Weights of a small GPT-style language model, trained from scratch on English Wikipedia: vocabulary 2048, 9817 steps.
Each number is 500 + 40 x the weight over its row's rms, rounded and kept within 0 to 999. Layers, rows and columns count from 0. Numbers have three digits each. The size before them is the row's rms in percent of the matrix's.

# layer 3 MLP up, 256x64, rms 0.224, rows 156-205, columns 0-63
104:494559467497503517474439496431473503488441519560458452551512537524420501487525536490448530456544430466479509501457496526493554608417500489465584521451517572533485493528541507528494450514513481
105:418477556544501544520528485530464536441547535463490479604500469488528467455479510520462491493514514473532462534463460497577512536483543490416496464402534437490472484505453466526541582519485468
032:468458487431581554457447499479479511492495539511425490600524557492527486473456503468470548487505483481539511483539505506489569506469545521476518495456567509538400509533546416480551447497533539
109:494557484450491459555512397522459509534486538490540483532611478562497473448504560521462512518541458468537508457450521497500573558443543533526534437478458475563504462475484507482495457563499508
111:537535482471486495453469517495391514441501538532521499514538553470557467534458482489413591451524446493542444486545435537455549510501556469519556524441519503476491451516533472453504456531546480
098:448541455512472565504516563519392476533502503449422503516480469532481552498469508472487552517475544547442494507530435521513527599483561545559481441553500512534454545474447487457483518470490520
043:434509480465534562470467458521466562525573529459477424612530492558496488484433519452542519471529464501514474493525478436547508510509580493520565485486550512520430574501466472495535491513527501
092:490576520476494474455508418478432530446478573523522475561528458478477538513477501511462537430552449501580514523471466531454563476491534543549525506556481498528492452521491493467591569474479462
104:463512465471565535530467560479424463433498516480542490563522544498504447561465565463467612446534509498530545523495476506495490532486503430530508494405511427476506469518490497481566481485497451
095:481490491519498545474501523577490423479503518493414502494526528506484524542480466489457597515506498517481476475551440481436495530499499538462580485458536552569479432556419460499481471530587461
104:516485527481581518486439510479458496522531511513506463525488490471534559546440567434505476535484486468530512490459439466483464483530483570546470515482510486591440534494515426498574564425571541
112:435463522544538524519432529483502586457531621463495496523570480482572499513491556462486498436492512541579543517490426520508474499507507494543484484528417475473478497548487447535521488490447480
031:440478447444580513421503479510483476487498521438447470613507528450489489485461506462494523488475469494554490463496565478529551497477549550507517475460525525568419545509526499519480426514575512
102:450454516496507555477497494518474471457529528469528522524478482474469478467446478468528494576482528518488482471575583512574527443599594443490457488482577450488483550523445488521553518519453514
097:440485476492557474530493517438473504541518509469556500535484403503445548522433530483555554462565486547477472417462561526505507520488467542531562474518544435515538463417499509510506443527531471
110:492555519465524446487480539426505483519553535502427488516585453467471471510464523501440507456535480501464448509506569464559590555495523465530587439510478534524467468547515472505510543567457509
127:513540530395550509500533475485479460600498514490508414552513525523476534404451517472514477505538375526482486513549570455541501485476500566457479494494466510502483524518464481506532498519499446
107:495585427478526472488534450437480495524469556553437521515516574546485456460491486509518525478522486482517458485452429459483578571452515503527505482471458501520468534512515567420487542571516558
102:478479539531521473502526434462485494504526507454523437559498491505507518372450433490506503396484512565491486486442515497538561510480536519489504470529438458510486505463516554501608538561518505
038:437553487491578529462483466487415473477562572510467463548574539536537518457399524444508525484572470523506462500492525467474548474516562475532544461482555511542465537534537465482537501512498517
099:521541512467563633525460513549413521542573546541474526522526401458467460491497510466509523552503462493464513454516499467456524553509509501514487441495463513504444511564489427478497497529478482
094:467538592500539527403431555515494524475440512496471504496516521446519506543475503431510525402542490506506558539540551499460494443459471504495468543519505498527468527572551489546540476438456545
102:422509504482493512495473468492524584495538508421519502562456465523466416438450526511545466432528569500521420525518422508503570439494563524532505510481531453517462520469525503465557517498533479
107:418435578509474520418465481487496587537513552497514434507480498557474529519503487403481493512605500455512543471516484505473526520543518523527537449469464463472502450497472538505510514499431557
106:417498519520539460525434545468521474491556549550505542509535540563445453525466581506494489407522455506473523440556474438517481488499493446518482431433476519492485547464490505477542446545464464
113:397432542524574491418418509582490452448522493466450502557516502568509515494476513468552498502480524526556520530494488434506511486558508504536483459479466440486492560486544486575501483522467483
112:481513543510503529525508483443515523498508581554523537509507465508484504466479479383545473556495526543440456525462471500459502507540550527446486448451529513516376556475425542504489460525464457
081:503479477473475499444516463522529571512507488561397508523544568507486472466485510463472508524467533449438507398512514506533545577528534481537542506583499506551483469451475534454416457521479536
093:458423537518531586549511557504446478442521524471475477528484500536499543546475502483526529521538457428488478529574493494560510468433570519484461447527455513522465506487481472503492467422453601
109:496477502500515535560508445501418486517467552500438523528574487470550423461485506458448500549505483441469423508502488523468549557525532589529497511495433403557510476498468489519514534490437478
100:388476538499518514517580545486487489426452543501521499557508458536522502451438447499527501485518490539500512479534523523509545561546505446542483464460486443473468494447412494486462574428549487
092:505463462477545499457410448538449586495516517515492553532460506569479502488475499508545475453482458527489514487437544441449477561539458541498558460479558533562520564497502506468549541529582516
104:466478427460503570442445540528503500472530495523514485480484504431564558461403527469569488541489461472521534471584546473469512458560501453515442528484474532556470517546477484530563511495537549
100:487529508503556493512446494509501531433471551471467489537483519498488501538482560483524467453523464520544525361490554490604483440428522460516497503538465542483497513460510470600466481534464538
101:455481534523511505454479570559430543564509556440468486495589464445550447502500473479504523510546527512471455449447506545486526534535512533496523440459440411491429541485546467484487525497495550
102:531373488462502534513519503560446506468501512553439551509514497493509496488505454501536509514462546474410486471520490492521502499471532536493503434501540603500377565505472503508489509521460566
029:469513453462554500403426439488418516469524525510461508548545491569526455489446535501492538477487505524463481461494532454558507449550546502533546438488555502531420593483534521507501477515517488
104:501497551487485511421515512476411517563490517480548482528514456453509517426480468444434475572486548472517552540496432499453524471426532520517556528453533454536499547485468454495591517467540491
033:517490508487570480436450408502421526505532555515395500529568509491499478449464514461480484438479529473472553426499469452530553525468553481512523471483551500499448564518537512550554496465508488
091:401485545564512575494528470508475425485476478523539464530513567504510501438421501452502564562472479507504476516485560456496538426454475504545478542436480494512487439556522495507572499466534484
098:495582504477515486454496531557460516436478507457465509507490517510550487533482454438552491455519465502447495497594468521460511581468510584445611472520542479481447486529517525532459537494539553
113:456539463482539511429537419516475514515497508492497505540521562499473534418497531466579478526496469516471459531462473544463535523526599541517502432475540484541495511500476453441475480553396446
107:497516600519541508426487467500445494483492547534529487506534472525548485432458456512460498502449524515501414516534510462452575534553462492492572464531504437540538557548488453503470526499526408
108:502442432468539490500474525505496523504542546519514554488513557539476424452467480501521483436462453501448480493458487417494544467442534495467586474500499485520479552538588547462596530489523450
105:503531485445490539498500438486397439542453547464520455514557486479452491491500520453449502502545461464511547539510541503438508458566599579528547500514484531524519478547494460499540460475438449
031:453537540409485557456460502475429487520529566534446451573539585503477510472397498447468549482466516506493510512476434490499528523550520456514531454534525498514445557529531530530528454488500479
100:493455505530584532484481456536471426531509492550478388490489462480549473476466495463507583506577432538481527454546465479450529523537492545514539532466579460528527537482478490545536502453541504
044:412509502444531540450457431492405501511523550495449500577547532499469476433492460465470522470580530560469507478538541491509519493521504504540601485465563503533443515506517513450545478480509490
110:513529544469533518552496566530496555506562521501409415494528494538548417476463488503500481461493505423562413556536520434552487503480497550440503478481456489560447530500553487521491522478482499
101:534520508479519594517393488448517476492477494514437529511511535515522477526468476448474452513525526474573543425454562485622504517460493441536507519498442493525459539465551484550534493492484531
# layer 3 MLP down (transposed), 256x64, rms 0.201, rows 156-205, columns 0-63
105:493488498466521538479488470509522487522505435513522451486468488453487493529494412488567521586537535508507487517457544522486505438576444460438558530447507597490514454465554548467431523530433468
103:440465531518500515534567528439491547506532443551515503501461501514416443488548542486470501479489467456535430539551527551532578521434477509491416427452509544514488510542486480478539561487441484
033:532491465487499485456533535492501472590426443577533481499463462513505514534534445478516451522543508468498469530405485480499448419552485520530475489555480576500489413491474415519517541510464472
105:474482504569500496466505516523481470542481457546428491482529512427485565462477563582486534507456462516460506551513513524416422442454426533510559490561533498535479484486568497525486429490537481
108:468510492484504512480468468527546432501465468457561486498512535599416507500552539537567523475496517454519447465474583544467502463522471453475566489534436479530515535450521513527427570477490444
101:567502505470557508476459460516525546525453504561536532494483476430491439488575472495483452532477600515444558573491448513542543492472524479541485527532434458472567467484466492521469474520417488
049:505509443515549412500603548480472416501516526485503464486516473532470437519449546522471487527525499532572519518489464487488415459507498483432528511469434487577499459417485487501537521501456548
099:583507521428432496498507498497443532481528551493520474449543514473552505545525463541484522532520429546529519513496463586460442463438509493533507477521521592499493493530502392516472467562492449
108:544498512438438513436532462566593511488419495560476459454540525579521530421468487457433525459489517501560517504471541444505495523503467489508509547500569523539490555506462504459535505472461460
095:565501488431519497507527529562478558542456498552501500531483459514470458474536493495460464575496560517508505509471544442486581475493485503515393553422517503482519406543435485514491506544502565
100:523434487540435520515450489542537539545544461444526572519479500463403525504525474528489503463480479522477508555484463516529470510459554471537567447520440535569573506506494499501496410527420497
110:538462493604521527508472496496517564518578500457501503506433505492464490553519488561502439485485506470518464505536550510521517544583529540486422488471493419542466510479471465472409465420519540
031:523528472520537440485504511549467499525537510577573466487505453432455443466515605481447460449518509483509481439541532427509535535490506497435493520518496442431525494470499532447547473422507471
109:493459489432476393549540458422482525465504490512507500534524525496513572453481530527513438501522493496495480508541438449419425546528543480574504536515497528544450504516554555582519533510512509
099:550460458409522521469533531586493481502533495499474506448570522505526435532469509453452461490437589468508552520522560575479421487514490572463528523495455563487460513517510511507501520508488440
104:487514490422508550507459520493571527496439454534453544464486521540503455534522523468522475510546561481508486528456474493456538480541440528425509514562473557518577449558473449571510506403502475
116:543504468443580475505548435479441497556548532452506517516543460450512463513516528530564482481451501483460515517589443491510476531461512523404529492529522414516458481498556477473449562546525490
112:519526500563498521497555497457513563556470561457450455474578496479497452591541417466540469488522548471515460522547512491493488423500446528502505477529486486447472419503516528506425506485579517
101:468497559490508427553516523521493529510473523492516480565554495460524470544495497565445616438483437498521491503472533513442453511515468494457495503566527437480537470476490567433467468511595495
034:481472503540562498480515509562522471500500485458473487520463594521565469520556469513491413534479473468496504529453557460488497554486482439556533536563410536574477590529491544542484502479466476
103:565512497508505473563459492538442503504532508482530556489540532471571522489491513566497515466466530450424469437554456434533572463491482465442567506553473463405488532515432540518503524459508498
095:535423516529518524474499539544482444483450511509542492538433503517460508570492432512488560523512513582502440497574506375544552480480445525487512489512536548503518509537502547481455489445481437
100:568510479490462519479509443436574562429463518525502485496461516458585475563510520534529511519489516518508489491552522468443471545573453444493500475543407503513445446444471462572524513513536500
104:534515462495526554528485495484530487497498411565493490480456532425538520552516471468474523511548516471523554485435479508423477562548503485502518446553459543415451515516482583451500510485574430
102:496572508473502494525504482533546497456417470549503515480514505497435454564575508497516493504494482462512489537479525484489502479556458541383470540485494519551521419430569481582429535504510538
109:464524446466473548516599574473532545513470526426450470465592486492461516488528479493428494449453567515481542532563508543525451485518501479470509570496497443465526517503539464514447461523537455
111:536468524527477466524494499452495490553566492456488424478545535544469480511478481434529483559489421538488545527516492527492485560395539499458502420449532491518498507489542438570445494560561520
089:552551474554519498525519510458463517459566505530555464477495530425567452472544450526381449503566546495545519442460495494478522555488522484560455453466442493475470512509514568464492482530499476
094:504511493493460459569559534519477529510470485456505498532480498552454547422592486553408480476423502474451474516532485434469525528530459518531473469527506508542527552466506543534590476430482458
119:407514494555426489478468473515451503516515474566575509499513495414484487494554491507446528546466515464426525597543521526511533477493538480456445532556531459473489494490474542504475604478509512
100:528512527476404622520512466529453469505432532506474510569507432511456523420466516452502522470503505446551530479567542522537455491496559524473480544490492423491479531443491528501494470524553483
094:418550516507488496499536516481549487489461417443529470442566494448502496517450492499496573528448520526506581482520533513476529431515577436522497516518495602444463470506514517547504456479487434
099:570530520516472444529496485511503431542466461460548559523481506568455520508580580458468448505489483466510505504466447449490486540579470499498578441439537484491485518405517476503562519493525476
101:504570491431505528496503522508599499507464415552502407481517569468469515507554480476485478619510502474521510523478490504531471449512453533563508476475530428484511498561520462457508527472518438
105:521544558434513444516579499471461469465452556477570510507496438547452481488542524548578518482523442483504480511426434467475484490529458498472532538436512513475518507538530535479534493469612496
099:590523521475497500548508485492448528513472369481519607501528490531459534441510476519485511491430544530515499505481492559464440516500500531549519451542461501469551477452467532515556551537476437
026:444460478561498526470473444551518486542526502477551432460441522482451489521545523460518413516481522528521450511476472588484494463567478476560402421501494551548488485485470569502530517477500512
107:495566543421401487562511515491522516463508492567464487473548468516503417531463516478484535391522521505484507469528489532521489518512463475475476466456492450538443505475483601556541558531508473
033:593505450516478538429560518486536561502542511511498523418546422500511479521557491474475447542504475520519484520479446612461449484496566479482511467572492504523493486517464517520498548530541427
097:583594442457452464479444472509534498512528482547449482473475485497486529534567561537522421482478512501456418470496526488480507552566519491470557493545482452563437549485495498542534522477460462
092:524522542442520456504492518515456500521534429547526522395480487563497526468567494554522560499494448485540515538422533462425428444529515498447508474526515529489485521440572527508537515462525442
110:475444538581539442462542524445525457545482509475460548521503450446482548526515467472513499529493487502507487572521447511472453473463479452502453540417475512482574450508539481484561568518530594
113:528551444423462507547528566512536515532456470507548450474395507495454492540531492538482445540500533505464543487437568430440524455510445493489508447566465527563511485500482533479540547467491490
115:525562469432518495549479476499563539540472478467418526518504517426499477530521483452461526541515546512511418450502557500441491493566453487419500564516489519432503503504472465492517544568466575
103:481552527527433415482593528489495502545536548484498474454537478440495499455541545557435594542461465526487537458482479546437462526461519540494486484470456573473461441510502502562485507503490486
032:499516505480514492552465561463510493456524502496502555433462488536468402543497524511520505561467425519439531486488502604534507552558490457523510589523488425492506443521534484474530457510564548
095:502527505506489530469464540462460539527465445462515595372501541533502453507517497491529494609513492488495534516487493483556425444470568501480480518504436537514537543520438512474439489512547529
043:535530461502464445499545527445456460473530471495526419490492601426521491531524565552547479489444522503513477515471547525425515475579485490476461498472495542481490468425513544454477568518566479
112:452465489563547495490499444524567426528506429510507474491459576559483518462400510481514515531497451518540511537467555458512494441500519492522471486483536582497489512465555557460535531527431567
096:491562491552440432510542555488583473569556500431555503495550516471484504491540408509507491486528538475516464498490535441439498456483450518433515494464545475466548474494481509462443576459535515